Each number is 200 + 30 x the weight over its row's rms, rounded and kept within 0 to 999. Layers, rows and columns count from 0. The size before them is the row's rms in percent of the matrix's.

# layer 6 MLP up, 320x128, rms 0.116, rows 0-54, columns 0-127
100,219,164,145,150,200,199,214,192,157,182,188,209,161,176,157,188,171,177,187,157,248,228,201,193,192,167,300,231,131,215,144,199,171,139,133,194,207,209,150,198,204,207,192,196,190,199,244,240,230,208,211,160,199,202,219,195,210,245,179,248,223,199,221,184,176,289,216,186,156,208,225,181,181,188,164,181,220,213,148,216,219,169,179,190,194,209,180,173,233,208,222,203,208,217,264,175,188,189,174,208,221,186,214,214,174,190,226,214,219,201,202,194,265,204,154,249,184,195,211,188,235,214,201,208,149,148,158,206
108,179,209,210,213,170,169,185,206,226,182,210,179,206,206,292,201,231,200,212,164,237,215,201,250,200,198,240,200,239,234,218,185,209,217,173,229,158,195,189,213,254,245,259,187,205,192,210,202,147,198,229,219,182,161,212,205,171,199,222,175,121,220,170,179,179,236,208,158,191,220,198,197,245,166,202,166,144,203,169,222,211,209,268,139,148,179,188,192,211,203,126,233,199,187,211,239,219,215,181,204,264,195,154,209,214,147,202,214,175,181,154,210,179,211,220,231,134,194,175,227,134,234,175,193,217,181,225,200
096,209,169,274,223,167,210,169,212,201,136,234,176,215,171,188,216,232,202,236,203,170,199,209,254,197,179,227,194,243,168,175,212,255,271,264,188,220,213,245,174,203,202,191,183,237,219,151,199,199,254,205,196,237,185,181,257,140,171,210,205,225,185,252,153,240,191,215,196,230,206,212,156,227,248,270,225,221,244,232,223,185,170,199,185,180,196,203,187,153,213,193,228,226,202,163,214,193,196,222,210,193,209,215,142,209,219,140,157,183,137,227,182,192,177,212,226,223,238,235,213,174,211,207,183,203,172,240,188
096,185,193,191,225,163,243,194,213,205,192,224,154,152,253,168,246,187,254,187,191,189,175,166,217,176,200,210,256,176,212,221,206,228,188,251,171,168,211,187,248,214,185,234,192,273,143,229,134,228,176,169,204,224,196,202,182,241,193,200,191,232,221,188,130,181,225,177,181,151,223,181,151,193,219,146,223,192,234,187,176,184,171,236,213,177,186,171,173,224,221,183,230,218,197,195,167,174,239,199,155,202,198,188,187,225,165,206,273,202,246,259,252,206,190,184,208,216,258,176,192,141,202,174,168,161,225,193,183
104,182,203,207,223,216,198,190,193,213,227,127,166,270,175,231,242,229,159,142,195,188,220,287,198,221,186,214,208,196,243,259,165,225,253,178,170,136,214,202,156,220,203,229,223,187,207,177,220,165,202,221,239,186,166,225,163,177,209,226,242,236,219,175,199,229,226,191,174,189,199,244,195,196,211,210,192,174,205,177,226,180,240,186,174,187,228,212,137,249,203,172,194,213,212,188,214,232,213,188,175,124,195,197,286,176,196,176,232,205,180,203,188,253,161,192,206,248,213,150,211,185,158,198,175,158,202,224,200
096,180,201,217,220,220,156,180,195,181,218,236,202,231,195,212,210,176,211,196,183,154,211,226,196,200,219,190,195,232,241,172,165,256,206,163,201,189,175,209,159,242,188,224,174,182,248,208,152,196,176,232,177,201,219,238,246,179,194,199,178,214,247,202,197,162,207,238,176,193,210,115,193,200,181,182,246,206,187,183,199,204,198,209,164,183,136,190,286,159,208,228,183,252,232,223,174,178,148,223,271,221,158,194,224,169,217,236,234,197,200,230,168,209,141,216,214,243,168,143,199,165,202,141,207,176,129,216,171
106,211,105,212,193,186,164,228,217,210,221,154,124,213,176,187,196,194,213,195,191,223,231,220,165,236,201,244,191,190,191,207,183,237,211,214,224,208,198,184,174,179,208,227,200,199,199,180,180,263,152,181,214,219,228,185,255,221,237,213,165,182,175,166,210,161,213,214,222,171,143,243,155,189,217,250,201,240,245,160,187,178,220,223,253,208,203,228,171,188,151,169,137,204,191,207,125,169,207,236,236,195,170,201,209,218,230,221,177,192,223,181,234,174,169,232,221,150,152,196,161,204,171,228,129,165,207,177,190
099,176,181,167,182,234,141,145,207,178,241,165,196,131,174,226,239,214,149,193,183,225,209,216,176,263,210,201,162,174,195,196,191,199,164,280,181,202,188,185,192,201,285,159,171,173,191,205,198,248,196,193,196,226,162,202,147,194,167,210,216,186,170,218,204,162,184,179,163,195,223,251,214,206,257,230,195,195,209,226,203,172,153,251,171,169,188,181,220,172,203,177,259,208,198,228,225,225,256,167,221,252,201,225,230,256,249,219,160,191,205,206,218,192,210,224,215,247,192,221,192,230,169,198,143,177,212,187,187
095,180,234,210,267,221,230,177,165,231,223,194,251,183,172,178,210,243,212,195,221,220,168,136,201,230,224,162,240,226,196,228,170,199,212,204,184,232,212,197,178,141,237,162,181,207,245,203,232,139,212,168,148,229,279,153,233,225,212,232,192,181,235,197,185,171,200,218,178,180,187,245,230,205,158,167,154,207,195,189,201,178,197,216,262,184,222,189,214,128,203,218,191,168,192,230,201,192,174,198,184,271,193,160,245,210,155,289,184,177,194,191,199,212,191,177,243,189,204,153,217,190,216,192,212,211,211,193,242
088,229,191,237,247,185,259,206,205,195,202,235,196,228,249,223,248,201,209,203,210,186,169,220,210,234,228,172,241,236,172,193,242,244,221,203,272,192,180,207,199,197,228,232,234,137,188,167,193,206,271,222,165,202,208,242,200,223,174,237,220,222,186,215,159,227,233,161,146,218,173,218,170,263,138,193,169,242,192,192,197,196,261,262,231,230,252,174,175,181,224,142,233,217,199,187,198,213,168,238,218,179,182,191,212,207,180,201,209,161,194,208,172,162,246,206,135,175,203,245,178,174,223,188,212,196,174,176,214
094,255,172,211,206,223,234,214,188,179,237,201,262,193,168,170,239,192,214,222,224,223,214,163,202,216,152,192,237,248,227,170,222,168,164,192,198,205,227,173,210,214,126,220,213,173,185,175,219,190,204,180,188,148,193,255,187,248,151,167,256,244,183,210,203,184,199,189,154,203,244,221,200,253,225,180,156,267,239,195,208,239,174,193,241,198,224,183,216,201,187,222,193,171,211,220,228,204,183,218,223,176,247,155,212,195,188,237,238,182,177,206,182,217,177,155,163,210,172,186,179,187,106,259,261,193,168,201,211
102,194,206,164,195,155,238,230,146,127,170,241,158,218,251,197,208,147,187,210,187,229,265,190,166,221,170,222,197,200,122,176,159,169,204,213,192,216,151,207,191,203,205,201,174,220,147,188,205,244,162,161,187,251,195,153,231,261,163,165,189,232,184,186,221,233,228,214,234,219,148,215,225,191,211,188,218,195,217,165,221,223,182,223,206,270,202,224,221,226,244,247,163,198,141,217,177,168,247,173,195,190,205,215,170,199,206,175,180,203,230,213,233,173,177,182,183,170,188,146,165,176,209,221,238,173,190,218,207
097,177,190,241,190,158,236,275,201,236,158,204,185,198,189,224,204,189,168,236,165,221,221,176,132,226,221,208,196,235,209,166,235,176,212,205,223,223,216,214,199,232,173,224,206,194,214,289,207,185,201,256,237,216,217,200,226,178,216,219,177,206,252,154,198,222,208,237,250,231,230,255,219,228,195,190,188,195,193,205,253,156,223,243,194,219,178,165,229,199,139,186,230,176,162,206,170,194,217,192,222,173,167,194,184,189,198,218,193,197,229,229,149,308,169,222,211,200,159,193,254,206,214,223,205,190,153,183,252
100,212,151,200,157,198,204,231,211,172,150,197,239,199,202,186,191,188,218,180,190,180,203,193,193,207,172,222,152,240,182,168,266,175,158,178,171,191,262,207,155,182,220,155,215,180,205,152,221,184,175,224,172,177,201,216,188,222,195,205,238,208,194,243,193,245,223,230,248,193,176,179,184,213,137,216,296,132,195,250,133,193,202,156,220,247,215,234,195,215,218,177,200,159,221,190,155,239,188,226,212,219,184,174,211,174,162,231,207,160,205,248,212,136,204,234,166,210,167,161,191,212,260,213,207,182,171,205,218
099,193,148,206,174,237,183,215,232,166,187,218,225,245,216,179,189,217,184,194,186,125,195,150,183,226,178,194,165,257,215,185,219,213,203,179,180,203,176,242,236,157,240,225,249,213,197,184,223,166,175,170,229,200,146,221,206,191,183,200,180,230,170,201,204,208,135,175,162,220,166,252,227,163,177,201,211,231,167,179,213,242,240,222,223,255,243,168,194,198,183,188,145,239,224,178,242,150,212,215,171,266,191,207,194,201,172,192,255,223,266,165,155,202,198,223,207,175,224,184,202,141,203,204,187,187,237,133,197
100,227,178,207,243,228,231,188,176,162,173,220,164,253,144,179,194,116,180,192,206,148,178,230,242,205,156,212,198,166,217,231,221,253,229,179,168,186,196,228,197,208,239,232,227,164,253,258,212,220,233,273,195,159,232,159,212,217,173,196,199,237,236,200,159,216,224,180,232,220,199,215,221,174,190,201,199,194,211,138,178,221,183,224,221,231,193,247,227,227,137,254,213,230,207,190,179,181,179,213,257,190,163,226,259,200,235,220,193,192,176,236,190,223,198,199,198,232,200,219,191,270,231,209,221,222,178,219,187
101,259,245,183,201,185,201,230,214,207,215,188,191,241,160,143,195,280,182,196,181,229,157,157,158,171,225,195,219,194,186,229,190,231,180,221,207,218,210,198,232,179,180,196,214,201,208,163,196,125,213,192,209,210,179,192,192,208,218,168,180,225,157,211,131,149,155,228,183,214,141,180,233,184,197,188,183,169,202,159,188,152,160,169,244,195,209,187,145,235,187,182,186,146,172,222,171,167,208,196,187,170,187,221,126,177,216,144,192,199,215,239,148,219,194,206,200,230,223,201,160,164,223,214,264,157,184,159,237
097,292,156,179,209,232,182,239,227,137,198,141,185,137,168,163,177,168,225,203,177,198,231,194,221,180,239,185,187,202,213,228,184,144,234,192,228,223,264,261,192,162,191,203,223,179,159,202,254,221,184,262,188,196,234,244,208,207,235,245,210,185,248,176,216,207,185,217,168,184,170,208,181,190,226,189,176,218,155,186,174,211,197,140,214,206,219,225,165,207,229,199,167,215,182,187,172,177,198,218,182,177,207,220,184,245,164,235,262,235,152,200,168,207,159,188,204,221,213,173,242,197,266,215,198,198,195,193,164
101,254,160,172,186,163,173,203,218,214,175,178,213,248,150,175,189,220,203,209,240,111,142,207,168,191,197,207,193,193,218,226,238,227,195,165,253,249,225,231,241,168,240,152,160,212,167,233,193,199,180,175,157,170,218,206,238,209,261,161,241,169,211,173,186,168,201,178,165,181,207,189,144,188,160,199,170,236,223,174,222,178,184,175,221,218,165,176,177,196,201,208,186,220,197,191,206,188,184,230,226,231,156,225,218,217,246,203,190,234,245,189,199,201,238,150,219,238,234,189,255,195,251,232,144,256,215,212,196
104,188,226,166,210,181,185,198,186,213,158,163,245,209,173,206,171,230,149,170,232,187,144,154,191,195,220,198,208,214,179,199,180,211,201,241,200,250,238,218,197,185,206,226,210,200,172,184,239,130,224,143,215,160,187,236,264,229,214,186,134,218,221,129,202,233,178,177,207,184,211,224,209,154,216,219,229,225,188,248,187,260,233,176,195,247,177,215,175,151,210,197,216,188,176,227,229,182,212,188,250,223,203,268,132,244,198,187,186,210,266,192,221,153,191,225,205,153,206,172,192,174,219,205,234,210,240,188,240
099,145,192,181,179,123,161,137,154,205,213,253,186,222,192,192,231,180,203,146,177,154,206,190,159,224,209,237,183,157,199,227,186,156,254,265,238,241,196,239,206,247,191,126,182,190,204,232,170,206,188,207,144,162,170,169,250,169,230,168,216,181,219,186,195,226,194,230,247,219,180,242,189,235,192,200,187,204,185,164,220,251,233,199,175,176,198,204,184,179,254,175,198,193,173,200,206,205,240,141,172,175,210,207,190,205,220,185,190,222,213,189,234,200,205,181,232,160,175,219,196,255,213,141,178,239,230,216,208
101,150,130,191,203,211,175,216,207,190,185,286,195,233,204,208,226,236,214,189,226,178,231,190,226,181,160,158,198,233,237,211,186,177,214,187,201,182,172,189,201,239,238,229,210,241,178,190,159,251,154,214,246,223,165,183,210,215,236,167,205,231,183,259,207,212,201,217,178,115,186,172,202,191,173,165,167,209,198,171,196,154,234,220,222,136,174,193,214,225,213,206,218,195,234,286,206,184,186,206,205,166,177,208,198,184,235,165,235,198,287,170,187,174,222,169,168,189,205,221,185,194,170,243,245,161,206,192,247
097,187,187,204,195,257,179,191,197,221,199,208,194,187,237,208,204,190,138,152,173,179,152,229,199,162,219,132,222,209,210,204,166,207,166,186,266,210,179,225,169,225,186,172,237,210,183,169,214,205,214,223,234,132,176,204,211,218,173,130,174,201,166,176,222,221,172,225,232,171,217,250,223,228,180,240,200,184,201,191,144,226,192,225,204,230,185,163,259,251,208,219,187,212,216,190,194,188,230,152,175,174,230,276,257,138,226,241,210,167,222,213,202,165,214,162,211,219,263,220,212,194,201,151,156,182,231,230,193
102,219,219,210,205,187,226,186,244,175,216,204,234,163,218,218,212,232,180,188,190,176,142,207,210,185,199,200,184,158,233,231,222,174,196,157,198,229,202,207,175,169,218,227,200,194,179,158,208,260,269,234,257,228,229,165,161,155,162,194,166,229,185,128,204,206,245,212,210,156,236,157,243,143,174,200,192,238,201,179,123,173,164,202,199,205,204,265,206,202,255,169,163,179,184,202,200,193,244,183,192,239,147,201,251,181,225,182,204,154,228,208,175,228,190,142,192,235,215,215,163,198,240,175,166,182,191,193,161
111,171,210,225,148,163,122,207,217,171,202,148,271,140,177,207,204,196,206,185,158,251,218,213,199,155,191,235,211,194,124,201,163,170,170,176,177,207,197,165,206,202,141,202,189,243,203,217,211,184,172,220,235,145,162,245,181,242,198,208,210,262,223,183,207,219,193,166,206,193,226,254,220,135,158,224,200,193,232,231,161,204,209,153,203,184,189,212,192,189,232,194,195,171,150,201,204,171,175,182,176,235,241,155,213,165,184,192,215,212,206,195,233,214,226,211,181,173,146,191,234,149,249,182,233,232,224,192,191
101,184,213,223,194,203,209,150,189,245,154,194,257,194,186,199,204,207,234,223,190,189,190,239,190,209,205,184,201,188,196,184,192,212,196,204,246,196,238,248,201,205,172,210,202,250,198,206,157,146,231,252,155,214,148,190,205,227,218,194,244,196,195,183,162,193,140,179,209,221,261,169,212,175,239,239,228,202,170,242,250,234,181,242,150,192,158,306,181,232,189,167,223,177,158,189,264,197,171,190,183,165,209,245,168,226,195,157,158,199,162,206,180,223,184,233,171,194,191,194,191,190,173,198,212,172,285,210,198
099,171,201,211,207,208,184,203,152,146,230,227,215,256,195,174,230,216,217,202,264,188,204,183,208,177,191,205,172,196,226,217,225,221,238,216,269,231,209,176,207,237,152,176,179,239,236,225,300,223,199,214,208,219,181,167,165,191,229,254,244,182,195,254,211,215,209,237,191,203,223,216,179,196,216,212,187,156,214,247,222,216,204,213,211,174,190,292,199,204,208,171,206,221,174,177,249,177,164,149,195,286,233,223,197,206,208,200,137,198,219,220,159,181,215,206,191,158,170,220,181,219,192,192,271,196,178,225,214
093,263,213,214,190,249,186,225,207,166,205,208,250,219,209,203,185,236,199,167,207,143,200,198,205,195,187,227,177,211,209,248,182,252,171,217,197,165,215,180,186,179,227,191,124,221,143,186,188,190,234,173,187,152,244,262,214,224,215,253,204,262,217,175,206,204,176,211,189,174,168,189,228,199,171,183,174,211,222,168,191,201,242,159,226,210,182,203,166,206,199,194,156,228,154,202,181,204,201,228,212,159,226,232,157,184,196,226,211,186,171,221,171,256,239,192,261,201,276,175,279,255,219,224,168,186,216,145,221
094,189,210,209,257,263,166,238,171,176,190,206,282,191,168,200,177,203,130,208,174,254,246,185,132,196,245,252,159,243,211,143,182,166,196,235,231,167,195,180,208,188,173,200,253,233,211,186,180,229,217,247,210,202,196,180,219,223,226,147,197,243,182,206,219,166,217,202,228,196,213,213,211,195,221,198,220,176,233,208,229,180,254,212,187,209,221,162,157,215,215,169,270,245,157,188,241,187,222,200,229,202,167,193,225,164,207,164,220,171,195,153,189,176,180,202,194,197,201,137,183,226,177,227,170,177,171,162,214
097,247,190,180,144,222,184,209,233,210,180,234,212,213,204,200,210,197,192,252,251,176,233,187,200,252,189,199,196,236,188,182,147,151,229,187,171,182,185,250,177,172,220,175,205,201,251,194,197,199,189,225,170,214,207,184,268,181,169,194,157,235,202,199,214,155,139,180,230,237,213,238,209,172,174,212,213,192,251,244,198,201,197,218,167,192,217,190,273,162,170,244,234,200,147,187,215,247,228,244,230,264,237,153,234,169,215,181,146,215,190,175,239,169,216,190,215,230,225,200,151,206,241,146,219,205,155,187,173
098,170,202,206,202,205,217,221,218,168,198,194,164,222,158,179,175,214,180,163,238,225,197,221,204,213,201,225,173,180,181,174,210,161,239,218,188,154,222,207,134,242,204,225,190,247,222,199,219,229,180,192,186,143,192,206,155,224,206,221,223,168,217,201,230,167,166,164,155,168,180,246,134,168,232,188,174,181,217,217,143,245,211,201,114,163,222,184,151,245,180,160,220,198,134,209,199,166,142,188,201,193,155,238,247,168,177,184,189,197,206,217,192,209,192,166,211,223,228,193,163,159,124,232,161,239,196,170,175
103,199,250,188,184,176,169,167,194,168,173,222,205,211,233,160,167,242,195,264,263,137,244,190,199,197,201,168,234,172,249,186,161,236,190,195,177,216,206,192,257,209,179,204,186,202,102,248,204,180,207,217,179,273,233,269,200,208,203,146,185,169,167,209,210,183,172,185,205,233,150,173,232,186,186,194,209,176,174,214,229,177,193,233,197,219,224,204,203,161,191,215,253,200,124,230,204,217,211,180,195,207,174,196,163,262,181,212,227,195,167,142,229,206,212,208,150,208,224,171,195,151,194,190,185,214,217,211,214
102,201,159,177,183,175,174,230,187,203,230,174,208,225,215,213,250,134,208,223,214,256,169,145,196,210,186,191,162,154,217,235,186,185,174,229,230,208,226,220,190,219,211,238,237,147,192,143,183,163,240,247,177,174,197,235,185,218,185,196,204,184,202,200,178,145,175,236,220,174,172,205,238,212,166,219,215,205,250,202,227,221,179,187,125,253,161,204,151,191,158,206,239,238,177,232,286,169,215,241,200,162,212,215,182,185,239,189,158,203,193,172,174,172,196,218,130,210,200,213,162,196,148,176,200,199,153,186,180
107,226,135,204,169,216,268,207,168,184,137,215,229,158,191,212,174,203,164,213,211,150,180,181,232,213,235,172,215,240,159,197,242,191,161,159,183,194,196,194,200,202,214,206,237,168,233,216,211,200,224,238,145,211,192,219,199,171,227,276,225,228,209,169,214,161,186,225,193,125,128,180,209,147,200,152,246,164,224,217,208,192,201,141,195,226,198,198,204,216,243,266,193,211,154,217,237,232,173,195,245,209,169,176,230,174,219,188,220,253,170,215,226,149,201,244,225,216,154,180,201,218,191,188,213,205,198,197,210
098,201,257,222,214,238,146,237,219,216,157,215,157,193,216,198,215,179,162,229,230,234,153,264,178,185,207,159,221,198,183,248,176,197,208,256,159,159,211,182,148,236,190,226,141,223,239,163,174,229,167,201,223,205,170,260,165,183,215,252,243,201,235,217,197,253,209,178,222,244,175,212,193,198,224,206,206,177,172,207,188,164,201,166,172,199,108,220,225,254,208,212,175,188,214,207,208,179,216,195,220,179,238,214,186,215,155,228,188,190,181,152,154,198,242,235,207,235,189,225,166,207,216,139,227,201,180,215,212
101,144,210,206,176,264,204,246,190,222,167,195,214,189,250,189,146,153,201,186,213,226,239,182,216,228,199,209,142,173,242,186,190,175,171,233,192,223,230,176,157,200,238,196,132,220,175,184,183,232,240,203,191,173,174,140,212,218,286,185,204,227,199,210,175,191,191,206,245,202,188,231,161,208,210,240,191,186,211,194,224,213,215,214,185,192,224,167,194,213,211,199,179,193,200,217,231,177,225,235,170,224,176,177,199,172,153,173,214,191,203,252,205,209,175,210,136,121,172,288,135,183,189,162,187,218,192,220,147
100,211,199,218,239,206,209,172,191,224,176,185,236,198,201,257,158,235,236,222,178,144,199,149,229,212,203,187,196,247,240,192,167,239,172,184,215,214,173,204,152,234,211,228,234,232,153,209,219,150,219,179,224,165,153,248,177,209,199,186,159,192,182,166,181,210,237,236,202,147,239,212,181,159,202,194,194,202,183,205,194,197,167,240,247,225,231,230,222,217,140,171,173,161,224,148,262,222,243,169,211,246,238,214,205,219,204,167,231,225,208,201,154,144,239,178,219,142,159,181,236,245,205,198,190,234,232,158,202
102,177,273,207,201,229,199,217,213,218,113,211,187,194,220,167,249,225,211,231,196,170,219,176,237,177,203,218,204,95,202,251,160,173,232,192,218,192,238,190,224,219,191,213,228,197,238,154,162,185,204,229,241,197,266,204,194,218,173,196,204,174,235,190,227,216,173,212,217,208,243,183,198,245,214,207,218,196,208,209,214,228,191,249,225,241,235,206,180,251,233,161,188,164,168,162,182,208,244,223,200,185,201,175,175,190,242,211,146,223,152,194,250,231,246,154,171,137,192,240,185,190,200,200,188,175,192,248,184
099,260,222,175,242,232,204,224,197,162,230,155,175,264,184,176,212,199,251,148,191,183,177,211,150,217,201,211,230,215,217,155,219,214,216,196,161,235,194,257,164,178,188,212,203,221,153,227,195,206,262,189,218,208,185,224,190,200,189,207,230,195,193,275,239,195,158,162,174,242,208,201,233,167,170,212,219,229,162,219,181,207,201,240,222,255,228,214,226,200,229,200,217,123,257,230,266,167,197,139,186,216,161,204,198,200,193,207,219,148,168,182,215,215,221,227,213,244,233,151,212,186,227,207,174,228,189,153,199
103,161,184,197,140,168,194,194,240,202,174,163,176,228,266,190,200,291,160,213,194,178,192,247,210,103,272,178,227,217,206,231,195,219,189,189,253,195,228,186,197,182,183,213,208,167,189,225,197,137,215,219,176,221,178,213,181,191,207,204,186,223,183,144,157,177,233,227,224,140,157,233,231,188,196,223,211,212,184,195,246,209,195,229,190,205,215,269,224,219,194,192,217,215,205,145,168,179,205,200,183,227,181,139,193,160,205,200,186,201,188,173,191,205,160,203,194,250,213,223,230,255,207,160,206,232,204,253,238
096,190,220,179,174,214,197,241,256,172,256,189,211,212,249,183,237,189,182,212,228,177,228,167,194,208,189,146,203,153,251,260,200,201,153,220,156,190,217,214,173,207,216,213,168,155,269,212,179,182,203,196,179,181,182,156,166,190,124,196,206,242,183,222,186,224,186,242,207,131,197,221,166,177,177,126,217,224,195,202,168,166,238,169,169,220,219,249,173,191,216,172,198,137,244,204,151,170,159,191,195,163,220,241,201,200,200,243,197,202,190,157,156,242,241,216,181,177,225,229,179,182,165,178,182,197,170,192,200
097,257,211,195,229,158,225,225,172,273,187,279,224,185,162,197,182,165,184,172,146,191,211,222,251,168,239,199,194,187,205,193,209,164,202,187,228,201,218,224,247,157,189,162,178,181,169,248,200,208,232,212,242,181,199,172,289,214,154,229,202,210,178,199,202,194,171,225,187,257,226,196,217,183,189,189,173,255,210,154,193,224,179,228,236,202,211,153,233,201,138,201,202,209,195,210,159,168,171,265,177,182,213,234,233,259,195,204,266,150,210,223,231,219,174,174,163,190,209,214,182,195,189,209,192,228,168,223,195
106,225,244,196,222,217,245,194,287,181,174,163,250,217,195,187,204,184,202,203,214,215,242,179,202,157,155,188,165,204,200,175,190,221,166,175,149,212,190,194,181,239,223,185,199,209,209,193,186,175,211,195,183,143,244,281,214,229,182,227,132,189,218,195,203,219,191,192,174,207,193,184,146,219,123,151,221,198,206,215,153,136,175,199,251,236,232,213,234,176,204,217,199,208,190,224,173,231,203,166,176,198,228,188,210,234,205,251,191,190,228,210,213,154,145,203,183,229,149,239,226,140,188,239,225,179,213,255,168
103,200,226,233,209,215,207,228,239,192,202,160,215,209,219,222,239,218,179,179,183,205,224,172,160,169,176,212,198,226,191,280,173,222,218,156,203,167,204,152,275,194,182,181,161,196,202,196,229,184,216,213,205,187,152,181,190,148,209,183,170,217,206,141,196,259,211,200,171,199,189,169,230,268,155,188,198,213,170,199,132,171,158,215,183,260,215,201,235,170,230,225,162,149,160,210,143,194,212,185,159,158,239,205,188,224,158,279,197,190,182,183,172,278,204,189,194,193,216,200,216,172,183,215,169,185,188,166,234
101,162,251,277,226,288,161,225,179,177,237,227,238,144,165,171,199,232,131,191,175,224,241,160,199,210,208,206,170,185,193,213,222,206,217,172,177,219,171,202,177,203,168,250,219,142,159,198,198,237,199,241,195,243,177,230,215,222,196,187,183,214,203,213,177,182,184,242,230,181,207,218,208,219,177,210,194,173,250,266,221,195,214,172,193,177,167,198,224,216,253,196,103,174,200,210,218,184,165,217,179,140,202,198,190,173,208,198,258,184,234,174,184,177,159,198,217,172,168,187,247,207,175,212,211,188,237,213,197
102,209,241,149,196,204,188,208,222,236,232,183,234,226,184,220,186,193,214,176,153,258,191,256,195,194,195,194,241,157,163,229,184,217,192,196,208,226,200,197,168,146,225,182,265,234,203,194,134,234,186,176,235,252,208,217,191,183,239,216,281,215,181,147,170,209,197,208,206,230,194,201,196,145,176,143,253,223,171,226,155,218,186,153,152,202,208,236,183,200,207,170,210,188,243,222,137,221,190,225,247,176,205,100,209,229,208,219,187,220,164,224,227,219,192,212,219,219,193,205,228,183,145,230,191,209,198,189,205
099,214,179,207,193,269,149,197,203,199,234,169,186,168,203,201,181,201,259,171,205,198,236,198,200,193,150,226,117,138,179,212,235,251,210,192,236,165,206,217,213,200,245,185,198,200,208,219,211,181,211,226,275,177,192,170,175,227,154,234,208,224,171,174,196,140,230,201,195,158,186,212,185,223,243,192,220,196,228,211,209,177,250,132,211,243,134,177,178,165,157,226,226,188,214,197,199,180,192,245,198,167,246,176,191,179,273,194,194,182,249,189,248,150,201,218,198,217,172,199,215,225,179,225,254,199,169,179,180
103,199,194,236,186,168,270,203,173,190,214,209,208,197,200,160,197,192,214,212,214,218,249,202,166,158,201,163,180,192,222,152,210,159,194,203,226,219,149,197,169,233,202,193,219,192,165,208,207,205,163,187,200,193,188,223,173,160,195,229,205,260,122,175,219,166,203,264,200,254,166,196,200,210,173,210,225,207,156,152,169,236,170,184,250,165,204,92,190,200,269,218,208,196,198,193,256,198,218,162,186,212,148,174,253,179,210,225,181,190,234,250,172,190,142,185,212,207,222,188,217,207,180,242,213,138,188,223,179
102,165,212,161,198,200,179,199,126,167,173,163,164,178,216,220,187,199,208,190,161,188,206,238,175,223,215,225,203,218,243,212,232,227,156,242,198,221,123,237,211,194,208,194,232,184,205,197,196,169,167,182,216,221,226,188,178,187,214,132,169,259,167,201,177,194,236,202,205,189,159,174,120,172,227,254,201,148,249,207,231,199,187,221,270,133,155,188,190,222,259,209,228,186,166,143,191,200,233,207,194,227,237,199,152,164,193,208,211,199,195,231,222,197,216,188,200,191,149,195,197,191,226,185,175,177,210,264,155
106,231,196,167,153,200,208,166,203,224,192,220,281,163,260,207,149,204,137,198,188,242,252,185,216,197,203,162,208,173,187,165,127,163,216,201,176,220,250,209,238,210,205,192,235,205,214,185,184,212,167,193,184,184,188,194,127,192,184,197,146,223,218,206,181,211,204,235,233,242,191,287,207,199,223,219,251,221,185,208,212,138,215,227,177,196,219,112,223,197,167,218,159,212,184,178,184,213,181,215,173,194,143,219,226,195,184,172,235,240,193,153,175,205,168,167,172,231,219,209,206,219,186,169,198,173,165,230,191
099,182,203,183,192,114,209,202,150,177,247,160,171,212,176,203,189,176,203,211,157,184,248,174,233,222,179,167,201,254,172,185,169,194,264,190,209,157,183,200,154,272,187,152,260,169,198,186,249,181,215,250,153,209,226,197,254,222,195,174,210,213,222,191,174,201,200,197,174,202,202,225,230,261,208,141,198,206,219,215,230,160,202,234,203,203,184,203,247,184,196,201,199,213,183,165,191,226,167,220,174,236,190,180,228,187,216,191,256,212,245,198,218,221,183,205,184,214,211,143,213,196,267,206,229,267,129,205,215
101,222,221,218,196,203,237,190,169,195,221,202,187,184,231,209,196,235,145,240,164,184,203,194,188,192,124,252,231,228,178,195,178,154,251,196,273,234,191,132,140,179,276,197,195,169,170,190,247,171,206,214,188,170,251,226,193,212,229,189,165,242,193,196,182,214,202,208,162,227,203,218,222,197,174,199,178,173,182,185,180,202,219,212,173,186,235,162,192,190,178,251,130,209,216,218,209,168,165,231,192,194,183,197,208,219,167,215,241,282,185,240,192,167,214,178,218,211,213,196,265,152,188,236,214,129,178,201,188
097,165,147,179,175,191,202,223,231,239,225,204,223,225,253,251,208,201,254,220,258,155,189,245,218,177,192,193,183,193,186,182,182,223,152,265,163,219,166,198,178,203,189,202,200,213,211,217,217,199,221,177,235,238,195,190,242,152,198,228,225,145,202,185,193,181,178,195,176,192,157,214,190,208,215,224,179,197,199,191,208,172,236,224,171,169,203,159,155,196,181,191,131,266,230,165,245,183,212,224,239,195,200,267,204,156,231,161,236,227,188,127,123,205,162,171,178,230,174,192,181,229,191,231,193,197,223,238,152
098,198,195,217,198,253,247,199,196,197,179,262,198,186,182,175,186,170,257,205,192,186,193,212,189,223,196,167,215,186,202,224,180,185,160,247,160,282,202,299,258,203,149,189,197,156,188,214,209,214,180,195,246,157,237,219,157,217,205,208,150,177,205,198,153,167,224,176,203,219,213,225,219,160,204,225,183,275,214,197,205,183,242,244,228,232,239,182,251,231,213,236,202,222,222,239,228,195,186,189,213,204,208,216,228,167,185,191,213,234,181,128,253,229,203,258,200,230,188,205,185,193,223,146,219,171,197,217,174
105,217,178,231,204,200,170,216,209,223,227,177,215,216,259,210,177,175,148,199,187,168,195,154,172,226,240,201,140,159,201,278,179,212,172,222,258,184,243,211,245,195,230,211,170,221,219,171,207,179,192,173,164,250,195,227,217,198,267,170,204,225,182,235,238,150,224,225,215,212,266,177,202,167,205,236,224,166,187,204,159,238,218,228,183,199,196,183,168,245,220,260,226,212,184,220,214,207,197,182,195,255,191,133,225,203,229,177,207,245,219,164,189,199,165,167,198,172,185,208,175,217,256,260,176,238,189,161,165